Weights of a small transformer language model.
Size: 14 layers, width 256, 8 heads of 64, MLP 1024 squared ReLU, vocabulary 8192, 18.9M parameters.
Architecture: RMSNorm before each block, rotary positions, no biases in attention or MLP, untied embeddings, normalized queries and keys, capped logits.
Training: 904M tokens, 3447 steps.
Each number is 500 + 25 x the weight over its row's rms, rounded and kept within 0 to 999. Layers, rows and columns count from 0. Numbers have three digits each. The size before them is the row's rms in percent of the matrix's.

# layer 11 attention output (transposed), 512x256, rms 0.343, rows 456-510, columns 128-255
090:517512494507461524488472472465522501468501542455482477522522512497501508493487509526514508509482497514502472510494473520455524519451492496488513479532468496529472469479485520511466468513514486511517464496529532468498507507490443480533511526496480501510537524517503508471496489492461475542519496503525512500470540482519486467512490492472501508540483512503456501471514515500503465519532
087:471492530515484540535511486482505448505505549523491524445519506484539474483497549521481504516461516505493501463518454489518515483486469510553510525480485494490484498491489449509511498535536474521515525571492524521494472542520525503513534495474513531490541509491508505481485510501460520492455525479446524535498466480479498558518521489492486527519484523486476499436500470508505516526493
091:499518490489503515531539470498469501500493543476568494504487531492493535443480487546533487505474505482480479481487482525504487551500468487469513477539495480489463473531468487512452484486471514487540477524491494469479528522509496475515503486446437475503490490473466489531479515461530498529506507494499497476490572521545463472515506507528495473478473513498475517505499512470519517483488
086:470537477511466488504522536528493513542511517521472489486559475514476502508481510489450493505491502506489532536548493544485550461477506461547538503497502528497528436511471530533513512545501490498523492556523469525477487493500484508519495501472461494513471474510513481547486507507531506527540505472530501458505501535492539539452547479497466480512493524470484544493518484499494526516517
090:484425530460453493512493492516531505487493482493510504531513504478456485451552465514522481477530493517530498492460527489471484564494508482479517469540496487525562546482483493520457492513475486478492526499479493503540524490497512491509493443494518494498474494550500521497538492491461522547515508504479466525513492499513496494455497516511532507456509438515494486481522456528544477497518
085:517497464449485470493485502493468495516476477492497497528502517515492511529494494540521492505485536504478495505498546507553498504493480472463523520545515490479502530480499499510469459476497516505524474522539507490495514522527509515521485525477515503496510507477485501537547478467448522498542536512494506554471497503551502443512539470517470526530475501472475484488462496451528519516516
087:527512473514510546495500482562492474506489535478489542532502514493481538514493502501455475503461492550477496522498568479520495500484550513500511534514459505493470484497518496523512494468499488525515459500478511512489497520504506469515495501560500513502506444495471508518510486519493508478493521557485516504525463529513510496500511561463528501497500533502507501440477482517498481495551
087:462521482524488552549469543544489512497504486500496514467485544473517517483484510505516515498479517507503467447518512534497497495495521459514487494503527466521520515504487493487491498519480491465501528546530492508488499490522466484485504444483541467503533509474473506507527473526492504486497499478531479494525455471513512517542514512497520507477526478448554543523481510500512519518481
097:521475507517540469525486504553492507513518508450494491505520489453481525573530479471486492507498505490503528488474489528471516495512521473518484502509464450494503524473481434529530509493529503511545453519537497555470465516545490479459490479476482557490484489524516514509509499501519538482507532493469491533520461484508561584513480476472466519522540511516507516463490493476498519514464
082:558494498496537512516504470502533504475531479499500464455517518495518500470501545499481524506510480497489496520460474547493493480499468527457492528532487502444530480508520484491511502488515493501517525482542470529511515501506526494515551525493487533506492502476511508525465510484513512483472520504474488485507536466530488495484532455484487453520459467470520504493490451475492489559521
084:474515520476537518506489501474521487547461440501536510530506531505517519474513495521471491529498504522501512486511511535522495507488527482518490477542496503478527477513497480539542498482430551507528513475531502483532541511478476500514518483523565512475519510449490545496504515489519487540514528482497534509547485526527500465506506498513462521492505499506506485476490529534497479508474
090:475491465543508516523512457514523502488477487483470504482500456432498516473496454463494484522503431507509553490482491484483515508464477557531514464455511540512465505513479522476549497531510500467459502519515492493521503480526507508524531481507505509499523490489491518488481454509480532488494499539506493489521495515477496531493482500516486512510489536445510519476487460498516482517501
084:507473503529487509530492506506513540488466501509508500511483513518499474504511525530489481548517472490479523481537493524490505494512556502480482452484510459500510519494505483537536517469538435504498529512490512520470468525487485488452467457475482467532488566498510515515497501549518474517496494530541507477496489508529477486518442494487519497473499508502533500486535511461482475529515
086:515500477530489508497520479517500462489555521504483475511486528533468474528487505553527460522510499485479501505536491476507508543527510479502484535512508498501478504540511491499487499533519534476495496514496497457473560520503500540484510495488499484510524498476511509518539520490489475489506514506529498474511449523499530474451527435461502533512497435491465476488558460506513500458495
082:544495522491493496566503486505524506546524474489498527516528463462500490521542469513499541488518482508495502514513441454535499477455533512531496528469475498487554519471494509483486531517468501518538520459471487530500487453442448484500507514542479524487483538537469479475518452521486495478521526487504456499510462512514496455503502499454542520491475491500490486478488455503526509433471
079:455488535527484469465510508504508531520500499462538515505495527502453507525447518555455498496532487514465520507515476536486504485462462496520503486486494588515560496504506512469512494508502545492469520522483533517486493499510501517502498537482500502499505485493505518515540468539527499516508501507492492501484488478522507496535519483512509508494479496557503542468517515513523484471517
080:485491543467463479497492561480477516533529532474544472514491557465486465520495497486511509449510503501477511504524490481519510500513497485479472519495451546495485470485524456547474492492525489509479494479496449488512523497475532503448564563528497495500523470440500526518513483486476490478483533477497471494484533475459505486513467526480535564505475500470523528585515520523494485543497
086:479485499508464571481501492509503520469526475469488488540464480487512519477541495486505490484543423495534509513537466484504530508513487503527505561511459513482522489499485476514520519495481496523475476558507527529464517484477506496521484546468501449514504468501516497493501469497452503477497493490515443504517494464509524523530492493488497522492519539476525471517525550493488498519496
090:504546482530505496491453470528511475518535490520471473463496492544528528534500488504509467527468491520534551513501488491521551475486518505540512514524505533524472484509460526519491495510458517459494492534483462534456505457515489506490518502491510507479534508499479530466524467585524440503538489465501477493488519506487516474509509539479519500511500477479499520511478481527528526518475
083:511508488504485513492451508515474496507487488516507502534495530502520476501508553471526496487509513525525491507440507502502498499495543504518515509514508546459472477503517509471497459493461516466534493488465458502500533474539544524522505489468480531510506527520518449515508472490502489539479469491497499534505491512504466505504541482473533465539462487526517520464518490510489509486460
083:543519509459511492473512499428447514513500506528524490499513507462473492492505496499529500508481487554504510500497541492529527523525477511438531501512486505527495492510494466473524488506503536506463491529471484494499522490475544500483467502464485522459465475497480458503552476525509492465510516526503485487461547476520457502479536508466531518487497501483461453492490571477467553482475
091:544510528490498470486466495478551463537478534519530452587472464495493526466493540546527513537485467523495504464494469508515509537486507507468475497481475492511492547495472492498494547511469474476532462502521518494538550503522498502531484506482480457477468448489484496503556492472483494500485472463449485549465489474522504479519538494459497492453511529546477459515467530499502489470524
083:528469503492494561486508503474446486499482506532470522490526508463515481507460522468490500514541506487500531478471490501527536536488501459498525517522524487481470487542505438471502493517512486471488537473525485504470533477467465555445488489535479538475496534550514521479486494490487481489490500565526519491465512540516491513528530502530514505458540497530495512484508500473509509518519
083:466479504504474503469471481497482510442480517493470505538520514516512527546509493513546502482502519484523492491532472504468519529541510493503476511509522538500449493492506498518495506489500521477504558538482500522501498520495487492506493476496537537529503487461456491506506483513487482475506502510512502493485492565473490499486503471493508428497508482475465506523496488426525498506525
087:448501522464516467508496495451535526533486494485484530507477467481453504480523555508518471534561531514524520495524494544494504515534454482529506511463478513500532475459539524513490469524501475508523501459496477481504473474469542538504563496475475484487516482477491482534490509503488471496474452463495517483476524463486525469519524521445483525493539528507509463507485508518485507487495
082:530491473519525488478526475476460509506522505534477480509510474505470558448521463499436493514513479507537480503521518477506516495477510473516491500527531486509480494461493510505514500475502495552474473514505478481511502524504523516495502529518560530534448530434509523481507485531511473497515490457552480497526477479522479527545550497505520496493510479498499478531476483501500503429484
088:527533488497497480499485515462510522506504506498501494499461546473470471469503521556495523464492440515512504522496546526510470535466510476464529505506516478509494490487506529439515507462472503471506500529494494472528489515496466505491548472491463477528505511430534496522458524466455527505488487521472511531506542525520471466527500471490490489504501471544492476508510531515489500427470
085:469532517484520494461505487480500503545477513497491468485488515490526492510500496476504468545475476536522497489467480482559474486476555496503477548454513472475506478490492494501484489497475497532488491505498510542499536484502503473515459524528476508499556534503512526525454531482511526482496492477463495514499492442487491480496517472511524489503524541505486533515472482494481496512488
080:477487501458484491505528527460526512515470459458482446474516486502516528484469506501517534526549502515512468490490489532496459493510479495499478488471550458512462491497515521473518502484473485478504482477517544484518452508489502482523488485503482478483452507432505514512507497525525511562453518527500473537500506515466491498479502518509538482529504541529461511486493508484537575508498
080:493521477472487507575469469500519501521525469484486490524505474478532436492524509471468511548506517537500493501495507490454489498516494482517498497491510490504508451502462446496503515472483533516497513463482492485543512491492523526517481541513463542486469488494481501511482499504493485507514497518493482510504505516514489500489495469446488536526522529551516482538496486493475517471497
089:518504512485494489492475465533513528489503515518498505499508548525510497492499475496437491558500498501548488497520494511539480489467463480543504425550496545515469486535556529551515477519494477472498509511537514474451490493488534527493505483522503528485482463484501484522475471491492551515492540481477485464489512488492484541523511506483494538519461471523482520537463529501487465492496
086:498508511465475497485498506506490517470506493496477498536522557503487531462467555496562550514477471455488464511503509462483537515462495499478439504466512524501539491508497494551496492517501524519492507484533501500510497502522526552483499499449528552483478501497465447485551469498494501504533505484485457497522497521516485469540499482464486491493511503515465465527521508512455468450517
083:497496491477520477459478496487474463548476478488504478517502500549519512467500487516462534422506480500499479494494464479535482524546488537503507522501529498471529508501474507473513498514492490507504476518491500483472511477524524495474499539511492487496491496488476533496543520466533468562494443507496479467455483486528511458491474516542515467478480522476486483498490452497494496539530
084:481539470534543540522549520530499542520466538548453508457438529480520514489562547481484488520524491472478503505507500449477481528500509447533484484478501531516480505491487478485512497471513520505487505497522482466554528504443542511466511502473488499459501542488468508506540530503487517497513526516483506501563514519461486517477501508487531475503479469468496513491496482495485488491493
083:537482508506487492508507509493504468533498451488561503505521476531544488497514456546512510533459490468474505488540528503465502499446515475538537452518505532494451534535531500498522475487538474488484464519491488469483487493484547473494472504503482520514512452488488498463488485506465520541513510507501505517443476501519474493476515522499471508520497472494501528476544492472458477455511
090:483536465510425483476497521498526525528524501479471570497512504516522517500528498512505528522489512490494470492506502505509539519501485528466493483528533475503531529486503505503530534470529541528465533530508490487524498539468484483544514479502493506524496508473517470529530519515465516494515503516566511511494523518515502498520535486474515516454507536530536513470530487517498431471480
081:448469471508489550504522491481515508477514530501546484501503502494497515480499526475490535506514515430480463480487444519510492547494508498490520507499483489543505524521493536494473511474502540481551472494467468542513494515498513465527473532509488493475494500492504529520500519493542530567494499496505489534491489515547436485521513512501491504533518535507469526521487495485504536458484
084:508492492519500500452485523521522432501487542492490519532460491513522523477490537512500459481492513494491482494480484516494449526511535517482505527533485506476504521499478502479489471501475528503433524551468496496465486460489502544485496468481496499443483461450518525508492492502490535496444479516484485531532510514489471456497531501482468541459508496471469454486535490486505489510474
083:476524434496510492478479491542454533576488496486515513530536483547494511517527511488513522469531449516514478488480486487466491466509492524510491511458512495499499481447503487522501491484518503528522520483512471487515579507518486516499470505505517494497462525513519507471495477507477461502482482508504464486481501518496492532535480481488530541500523506509552541481519497510484515509467
080:508482487495495507491489526482473477477527445513522497463524436506494514489487493506511516458451483549510548502478519530508497470534526460503498489461482480499493472477454489476525492516509519500514514486483523469446515514535488508512483498503494480445513497520468524493497528523545488492525514511505489458510550495487494522446512498521519491498478464508475478518520558547452519506505
084:512470509534519492554534518467506514517507479494458472522490535572512508534498545476473482493515505509507493493487493540474500468538445492498506484538489507508468512476513489572497526471516484494480456505476489535490504516540495563515478506507520471482504472552448483467472514523482530516474491505533464481508500503512506521500523543467485529525483447488536476497465488470486484474487
089:500479482486449501485503500507449507542463468509478477496489532469477491514494515473526517485476499476489528493495491528488510533525492513541492453503519521438528481507465476461477505480540493493487491510459469566531547535465507519481458467471465472508487467492498479470462575503498523519488530494503453539484470501486450494500504514501487547470479528491452500573473522508498462500501
083:566503520478492526524525552493506458498497537482485468494480500511495505510486431512516501473515488539510467475495548528484455548481499542513458531529483499526478505497476528507502554465476467538491445494484476530511498525505522543529506488529466531504526507513498510521483517518448457551529505510488543509501520540531492504458517450480551534436487527502524493542535508496548539519484
089:482515533542557504500485504525461481529511480511454501454499476511541471463474478517488439504522480497490561481564448511519521487551500495513486484442501526508498546499492521491515512497545501483497513537500454489485477509520507502507492517548525533505498475559555509481497475491500465473542473532543474484509462449496505489521478492529475515501500483485519499459493479515513486548509
085:498513485485484480484524483496514483478505473479461518479513485522482454519470516535497509473518508487496509515490524524482547531478534524503505471436488491529524499494503497497485546518532488489547510482489460468481537448493509523500541515467482476484443469491527504518480514505483464524465532515508482501494486542511494514545494520463529502494548446464545513504510523483489519527525
085:495484498491505485488495488511516491472490485540572550517521579461461459561464530535513489514532482482484513525512533496503528492496545512475436552539488488501536494498480484517467462539526504488507513474498483520493491555476542530511514501464533500463511514476463543504506527534538508477521509526499480518472517523495498476515536496524483476500486494522510464515489530512505505469510
087:481474504516525485494506453471461511482502516493473530484503493546498499488514456513520504477499521510508496497491512517476501513444537494461510505507523499487541477482505517474480494496495534458495473545495516560504509519514487493497477463488493506517513486525489555531548544489505530520529506481521506467475495483504450508504521509487476509487498551487515509468490494495422495502458
081:536518495499520532510524487477477529479461486446459545495524429477493472483482490551503511473493464486517533470530504487486540514472477509541545472522499469505463524494451469507464477511512504496473507493510526533533550478560479476501479558454498517509465544512479456529505523492512482529505505489531491529494487509488466507503501502496471511481480517503488485526484515510509496492469
082:489465479485490517474517535445520497528496515495510480531453484531521491534512493537512519541488517501527539520503451511481541580450515536516489522520479510482518525481457505487508500517487528485489520482506490525486487547527508489514485495496500543479513510497517455518492549505520473514489520494480497516504485528532470454480524550532497519525489487503527456509520488505488508482554
083:506537449511500491521488532491509515501489501560464468488468513479455500488420524505477495445494546446488564450496544534515543515496479514523495510483500470497542474477514492518526546500474511476499495450515521456473487481506489505512489499511504511529483489500468515489471550497498515476510472530509513478488513501492452472495484497527497489502479480500523484506507478534500517530518
089:486515534471466476548460505497483488513478524488503484582515511501525496450475453485505485522467526518484509503529480507471500551484475514510547453527498479497527517465475517521487471492456493507537449447511485492552490500465514487494508538530505514507487512511504485514522495490465507501520500529461480489484494525521482511515446497532517481491479470469479490481518527507496496490490
080:493477444474503485522478463537499467463468527490489479503470461494494499499496486533474479503534463526512482491509505485531501496491489488476493525498512491446496495525507482499556507499468523502534526514499523499474525508537520483488484511505530428515440535506466460483515503492543510497471488479459526478533513484502496537529453518494529530475486522483486462487530521507527462479504
082:498522480535529491511486473470493482519518484474477503487496560531473470463503452567500504497493482533502488458501498540532476500442516493462460471485498504483491529506482506501483482544467490515495515507489504507499490503444470490514553510481486524466515518457509530457466511486512442515493465506487457510500498478496522489447527563512475500508492464486461507515485520528525476474510
086:472519488530517456522516529508481525466485511474489477467480518493478490460504540501487504523504522493498500521488500505512529438502514481487541519508529515485487493516500487527483447479498500553508468480479497499556484512517540552506493528494491535585513451487508521518491492502479521464481540457557495502505464522515482482470482501495531495486462485490466474532539478538478513483518
084:506505462514478533520522505517482513481512519500497496467507487572546501507457498508527503485490501517460528520523478514547488504492474545489491520470532464531488509502483507508487534540512551446505507535515499493499459500480475518521530483504510463498490501472505491472498478531481469489463509480472485477528518521551445469459492534543487493527509498514488528520457464488531509500466
# layer 11 attention value, 512x256, rms 0.376, rows 457-510, columns 128-255
088:530480507539486472525481491525478520532484529508437456510519447538501488495500494530486546510511533469458530509501503476500476476497485447545524472465502499496557492546532498490509542477489510513508482468467504491528522475538495521512490571485506556469482512478482449453476451538503492494493495521504450498447510478516493462500502473505494502518481480532478486518498502479517512552471
094:473488534532541515527500491492474535477470523491508526511498485496524481499506524474519493427536495518526519562488514476484479479491485467497474491508507483491503505464470463471527453555476499461468516486459506550465542476508493488538481530503479510496525500510505513519499516467513541511497486496514541502538510503439495492518485476499512591514468525505521489487496531507503519485528
085:496456515450486496489513474498500504497476505509497490540501534511496525527555535513455491486489503483514508494498497501463518464482496451539539526511493490480506510534521497522483537473460511521536527492526499521479528511489450495504543487457537484453472530495523513484474522526496495498505502485483488517537460460536480468494490507430472486523516449530521484541522493498511555503514
084:490514517503546511482501490517487449531469510482501503498468523503503463503494515453518495462514519512521490479463516521482513449529521475538537495447531456489525513533533505519490519486523456486501492478566538536499483513541563504484506469473517486493520489498504523545472493472494510521474486492504491485486457517492487484535471489509521521473507487479473461517484495520450496475540
081:456488568454541512484485524469515518556475515492496494503473478432495506475499496534482507477519509460471488508483485458502461482479451490515469483515508487477466471478524470501501484574502545452428447493489512517463484506448500498507511500512462519487474481476445469530439497527544510489483510528491499533480488521477477502524502459535509532489509497527473504515458502513523533467533
082:505479559482523495505475550462483533474485503478515504510513489506489501496499487529514482498525504480492483513481531480490491525495520519496475486504529535494477523479491512475495504526550482533457486513490475494515475440540536541517505511465510483496503468477480452477496444518529486485549475536546535487540503436511518511497499523520504521488492561490529484497517497497509475536511
082:516479534494472478536485506487501536519427486503484481502486516519481526481517491512531493461533493467529498499476515525518497473511503479474517496482471528492510494490545511527470545482507531545514498475462512465547510500505480447458514563486504514503477523500476516523462513473508521507497509504471504541515494480502539420529498475459469484512538459535450517516461480525547496463515
092:525472504505507472528523497541522511503474532513486503463514513540514476501514511489507514548445507572459508496527490483494510534503500497467533473481545504524539483528495555501436554465502527499489478506519510487526530550495518545475491519473505533505494517475475469497511469543499489510506504550523449479494495518529519450516483471473524496472510461532482475509534439523534542504520
079:508460521497506546509484546499515486497513500558520486536485480501498503504489462467478455499505473534521519489539479513471461512443506513545505528491523470490473480516472455515475499479487483528519500498459523495495528523459433505482488479500521522451532489465489501490528480497517474501528504524448523521469466481488476469532554472489506468552497540481452538490482510509558497474506
081:466520476529523515515495493512450490481478493511489508508447440440490539538502505520500542460528486485509506484508486456528501480497470496498500547477522499500487489500465528480465494503563457489463475481524488494507500493471513467483518499495489521548535505537484473466455495503503537452485513488524502495488486475480493453542499466477502530538552461515482494507481461502551473502512
087:518506500497483447487527529510484486549493531476533475499501513528457490523538562514486497534485510534476511500550484515514502496506474469508517500534493524554514497464505498539437529451467504523512506528548504520478479496468483475510486493518509488495503530503495517488455490497460457499485503471481491503436524507478508498497460528477493497508556482490496483478531474528492520542503
080:508479482497512505478469503501492516521448504486506495491505500489453469504509471485511503514466501497491529464517494500530509498508489500489559551497508534519486498473497476527541477464478525490469508535537482488505495470536483554487487498513483516485530495461490504493548532456449458517512519505463454536494501486456541537517541471530516478440457527506475509516510454485500475476490
083:524478510477524550482507542468488468508447506524519495486446499496488509523527513463491532486489507497480523418498491502498517486466492478491476507463506518542518483471510477462557454529521529503517495515526451560524508457484505449502485458483508517498461496476504491496461450512510489516497533488517503472487536441484474525538505458481488469479497510508480471507523468533491486487543
077:476549483488487473451510534444488494523515477459528471513496510510525464491479518543503504513502483478489525474471509492477523463481495534526503513515516463497494511484506508499518471477567485476475484570542466474489499547540508530499500502510495491517483496482501529480505494505490516528469428493498548472522481497498517465555499541502486518474498476496460534501472511463510468468481
077:485525495456517491473507467462495535532536504506486500447519453471473515489483523516493468508541487483527506487510492478525501439512563535465486491538538496501470500478494488496484468510476450503507469508483470540491486482514499505476499495517553497462513543513499509493491514494490490492536466534512514502541491519546477463491512550486478504507503530506512484483443483464480497525525
077:467465486504466496456508535466483481444507496525519535484493483497529503559483493561494537478479478497496489544483515471468506510513490516490532499528455530490508482502515491514512476516505439500518521485473504491486516508461498532537484470504487520482506482518484534482462528470505542479509486542496518488467516504496491521515518491555481467491511530486517498439509526506492479443519
081:500520478496507442516492508552523528507454538541487486489522497530525456494496498538480480464518516495486485531506513575499478501527516485503500515507519498525480465529513496516491524497520488496519504492518475530521476496556512530495456467507472491491510515505470477497492514480482538471481528483478523489527517549476510523479504492515514445506501459483469484482524523443490467443485
092:534470474461501457528486502488486530512505507546483503522498514509485502501477528515490501492464530498476495484491507520530535497494493483489500493502523485497498513487557534494521510475514497526545487485499493508515464514478491479466506502489517532481458504482537510540499457512491481485492513537486544520483500497475479532484488452500507474535511471458507492455546511480485549557487
081:478501471540495516498500546486536535515531542513481478497478508495486550461535515541510530441478511497490504504484525471462474462533493459510439493541525512524491517496495485501512506532514495527565455499516479469519512474491511451474491536507472485479516489477525511491471503540530503497492545506552517498457465469520518472501487483473504547516504514502507513487494503502480494484526
081:529476492471447489509515524567512506483538480508471488509441524490509539477463475492508520450491480435492536476470534475490489522498517498494453506487477510476464502512517516451475493568432486468513540488488471472492512530536511521510500468498513475503520455536513484542480469462499518488502492532502508530534514548499517494518506506470510548476497491479550535483472534509489498453502
089:476459453486505488441524501504520529531511517529489494475493524497564509494500491483507501475540524509477515488451491447427510510473524550507457526508519534492483486497524501465527520545529514484420482516498546510492466496478510524504471484504474501501548523510514512485527499485525479488479549536541546466481516521494486529492527526474506545524474536499500531545517538460482496492491
078:485471508531466480514507512509507491485495517511506488483518514540489481495533523502467494487454463526517509535515538511505529492511522470511464496518464514465502514492506491534453496491501489477508489491494438534539511496464484479509535463465484494509518504486508460441478467488517496528535519474511483512492493552427509473520482521455501469496499422485485486508497522510511521462500
080:508477464496490531510497513511496490511494489490522473477467507529471481464551507495503499488479492487501537501469458462497481509502484490485518480488512540504464482539461462459495514538494516517541499525507515482484517501517505513484499471536451522490489460494494504481494493521544512512523518502469482508473532484559522477530539492482472524533534506513505483493541490483494532498481
079:479466489512494493496491502497493513523510502507484529502493453480494491506467519483485481477503487532492494522466498492482537478476531486517464525551490527552493545517510496515470498518484528461525421522469523508477492511496483487510502464502449521487516502503547517489467487519473505494528471500496522517505490479494517493517515537520495508498499494498516485511464516514484472499482
074:462506512540457466504481505498520495426502536543485445514491481500519498516478522490497464510493515470520523486493510482514532483521528507458519496496531444480510533516482495486535474528472502492494511483489483526487465484482492488520492475536485511455520516526493461531482485487448508486506537511523504499486490489470449525488512509502515511563509433526534508465459533490498497496536
082:479461500516508533522492461492506456469532505494480478510459503486513491470497499499555452466542489498504472501504527500524505452510515535488502554541493497462486517509517496506514477592453505514488506524501502486485496513513530479528500508569535490479526456534502500479482535467522479492481482511517529468499534498512534510490519481530505530517475518482520507523476478474497496458452
082:516511505484491508470467497510569513490520462517555530433530499520456521515520525505551502466513478519464493546545516524452525496506532479471530479528527498476500475493541468492458503526522525472493479501486491538490516501522509436532519511484469495516473518488478511528493533521499478516489494515522498489481459509475480493512493510492492480480481505500507492434484521477472486447509
078:475513523462505488487496469524533493501492492484487457498536489460504500472505500454490484476523467489557541552516462513479479493526465541496515480533497491526497501531460506468491489477507493510500487469516460493482487508466482530518488500511531455540469489549524500493498523490498472493466530470543476517466521455543495517569518491503512540493481477491550497501437485532482509486509
074:472524492517569540491523478522477485481493521499484525511502506483498518462530474482515494515501511467539486479494494502463560486480460509492506488480532496523461466480479479486455491534528475452481496499536500452476527525471520535495507519517498469505495505491516493465510491503459503497501505512530510488509516504488470518535483508510529479488454462462516517506527486535530510524512
085:509541498522540473488503465490524499503558502460484502507479474516504488491478600487507494460485512532471453522506466522462471504505509466537476544494550552512506533479500541540497511514461503458519549504465475492524531471490500483544507487492513478509495544529509497497508538471478532512515480475486502496545515548549517493503504506537475472518482530497536484518479498480528491498512
078:546534500497468559531533512506497488529495484544526499507455489482512487488546487479503495500477507479528514523471461506542565430508525498515521527530472502543511464522530496471524490542494485503511481507526494523520511518425542487513474507476492464529489511492457517502526565452509486491441498488503511493502529525513490546465507514470500508500486474505490487506468441466490525520547
083:464509482489494511473493540479519476459506492512501464509543468486507481476481469510479506529528518494525540518534512487474474512540490510547476476525497477484496452532443474497500458531517503468524487496474507557481484492500509458523478512478500520524519464470516545496493515513496478490477524514513491512532486484503485548506522482469478554495472553472468513478483545472500522466508
080:526470510545474493529444514482527486486465520547494511480492492508478487492472519476546517478456487524541525527511461532529569455522491515470485480472527468495466491474493508550513498489502510424535490472532509495530474483515471505529508469497470483473493512513506492481475499459494527502493517535495520478491527489477489505468458507477476520495475527489509497523494503485473546536495
080:460523490510530468496552541475487477542504487525486480540479545466494474453451525482489494495561510502524486497517497490507483498533494484445461505482540493481520487493470467485506484489496496476495490507472470505501524522466478473512508448499541542499515478495520521486495517546511535484498508492519475458505534507531491544498494518540518516504462489496508503512545435499500478472518
088:489471515518483503510512497526503464509459490552488478530469499438507512494483498489500557523496485501478513467443514526521549477525527477487544550522499496495539494505466471463468487518512520511487469467503493533488491446486529516503483506521508495530535542527476512477485432496513534518527486502503515520515504472485533543470473554466534500522498453529487471473513459502495476509510
080:494508539503528536491559518499485501536486444474423483448518482486549488455499541474471515448510458509506511556493466493486537522525507490462479473505518489509482512475486481490496482552516480516477503480504504498494492468503498504486519468477475517507565499532454492511499509473531479482488508475508500488489506500541479487490504505490474519516488478493504482507516528483513500503485
080:493487543540524501481515537442503473514508519525453515516469473500508516492494495526468508506515526490478519511453481511516454435517541528487505489548514497495463508486518478484517447530512475508482528502478506496457494504501507481548510489456474532473519486521535496473449489473530476526500508460468528507458510483517516492454542464473497531494474484492504474487498545496532527494526
081:507560466512466485500492463498527523506493495515504505471490489495493518517511497495528525552478534472520510479505505526477479529577494495465502482488547480493510497472497542477478497468542500507492506481538536524506465504480507474473501488500519508511490509488472530514510504518486516480524506487511503463515474523480524532487532479503459518505480500495486484441529505487518472461496
081:472483444514495478567531488486520494500477487515515504533485501512515506498472516510489529490509520528492533469493506494542499523510487476491457466481478486514519533540480492468507532561525466483509495516511485533443498576499515516518484447498498476494513488531499479483503527542514502495514521498492507532535480480534522493432513486518500453512561504525554522461517515483531526507473
083:514477497522498488495512537470473503490487512508499521514541463477488522463474459505452504522523547490480462483479506537520482491546499514516512485494450496452524551457521481465515538498484571495497500506488494472558474535458472548503529492529539487498508474446507507483481509498502539477535457473479488499498529491500494519492516480508500500531526454520481508511540491541494544533533
083:510484523480510495525532492497539473475528519479479440477513482501534529470504503526496503490541520446528540518483487514494472510451464499466523478520481524510481499458464492464499517501545501500456472528490512521496501468466491503510510523478490534490528518479463520516507473502501522532525527491502494474491521545555502469449501516491441494515501508513508488471508482470498519444437
080:477466516540492470502477479500437514488509493502483488547530506491495449490496514507545545531538504505474490522497447475523499519517514509495490486474515520489539507496505460440520484527539477504481465460531479536523524460510499488508480457451476475506544437540558476498487529522492524452465492516525519481503480534494485485507510517516466532502482503537544509458490511520536532510536
087:512490490521520474486511499507521517514501478513565504523495500499440504543529495498449551537452490525508513470489493540514528580507480440459500502490470452481540474497524504522475545407455471524500493505511506495509488520552495467492496491508542568500465513429503509462503499516472489522477510473466468498532466490495504503505497512510481484504507481468498499499553524507503521496480
083:470506458479505512512547447460472537539497499555461520531540546503498494495517467511504494508509517542499504475500491526497496513487479455473495528507512444483513508476535483487491479469514488515474538509517500520513516500495564510524508469485532518500519477486515524493468513468509440531491470487455493454487502486516518490515498503529464453500492486499489502541482473517461544483469
083:522507499466470532534504521480483485529527519510452499483478458511536493527475493519558499504476499492523496486489530553530465488524447489436493460462495546507476524465485527462527453522465460522519464491474515508516520533525511544533542507511493491471512502538486533492463536486515496509466474526512522500484460509519486500474483512502509520485499515496508542503459510512489481466508
085:522503495516459456507497474520445483519470499439543527482470504469508533482455523535504526471484556521518541515537481505520501493522543510478509501489518478538524499507523496467490508512508544532498513516526498499482477468480490481500473542508467534507515469533450468520487483480482482511465531467486503486548494481505495520523475510489536513449501461527492495510537484509572452448485
077:465502536521549504524527525512495496508519504514461472477526481458517481489542509486514520480560525502505532497478488464518440427511476533465494515500484434494509495463533481494482482478498506498537518479510471456492505480508486446471455480492516485461534491480522492525517504495502505452529495534452486507482494490530484500492510497491504543539465499508498491496510487514533513494523
076:503480478506458464527480524520413474525497474504479487510516512452494491496505498439504563507525535482497510497473496524518555458461500511461494487542517520511456504483529487488508499494482487479521514503509548508505528475491520504501511464500492519472525486507513474514495522502531490505466537476523460471489525456500488492501466515449509491455507523507512487537497497521481540508457
076:506462516518480540516524519509517541503495500494498513475499484478540480495484514525490461492525463464487486536450470500513461498522531498490518457533516483519484566505505463495469481502536446492530469500462517514487490509530463461437533475477512538502493491470485489523521462511500460507507500509499529521528509485537514487494500512506529459507518485489557538526509535510522493493535
088:477521563507494538465527479474485509468526459493516534480473500426492480521484491512506484504532489491512560543510499455445523530503531506518486545503506482527415501474501472477543475515505488467455496519470512478501511499497479478532511506499503473526526501525497551511517516493493553529494492508517491515524474506508518495480491513481514498483493532488494507513491461469525470489506
074:494436496520447466495503459533483539496461476509501552478514480503537506515529513475526474518500492517508488480548529517485484497518500525528487514507465485501502480470502487550462530545489471505456552522547470485513490492513527505497482496500487498477533540469542468517498529500528498475510517505533465497511542527490497494505484496479531476483476489493522497483455571502496507482518
082:463525491538478462499483489492536525482546471531505493491485431486510524505469496517476452472528508532503522508485493509462520459490446484497484502474483508478476483493532507481502469495522463482459466474478463523466463477512488476511512511490505491510522464509545523500493506479506491486498494494466512484526466504507492523483520508463528527515509500486515494466451490474506478495498
079:580469483531494540498522508495539498500485494490499502560513475509479524475471495500527530483484485500504492512483532497514454517532450496522558512507459482490508536499515485488550513515487505477519464454514540495505496546452490478479475514540529514490511507502467497513489533478532524532476510502539539527525561500506509522467523534514448437559503475489496505489512490533525496475510
081:466496505557527492503452493486523509501457492454525447503530461485501490486479504516479522456545491495510518467534482539508503468490500466516512483538466472509455439485504514438505550518525503519525518465496500485481512460466479492490496518479522482490455502520504463486499498494518456482501486516471496506514517488552507499492475438461467507519532521485475495518506540459474515447478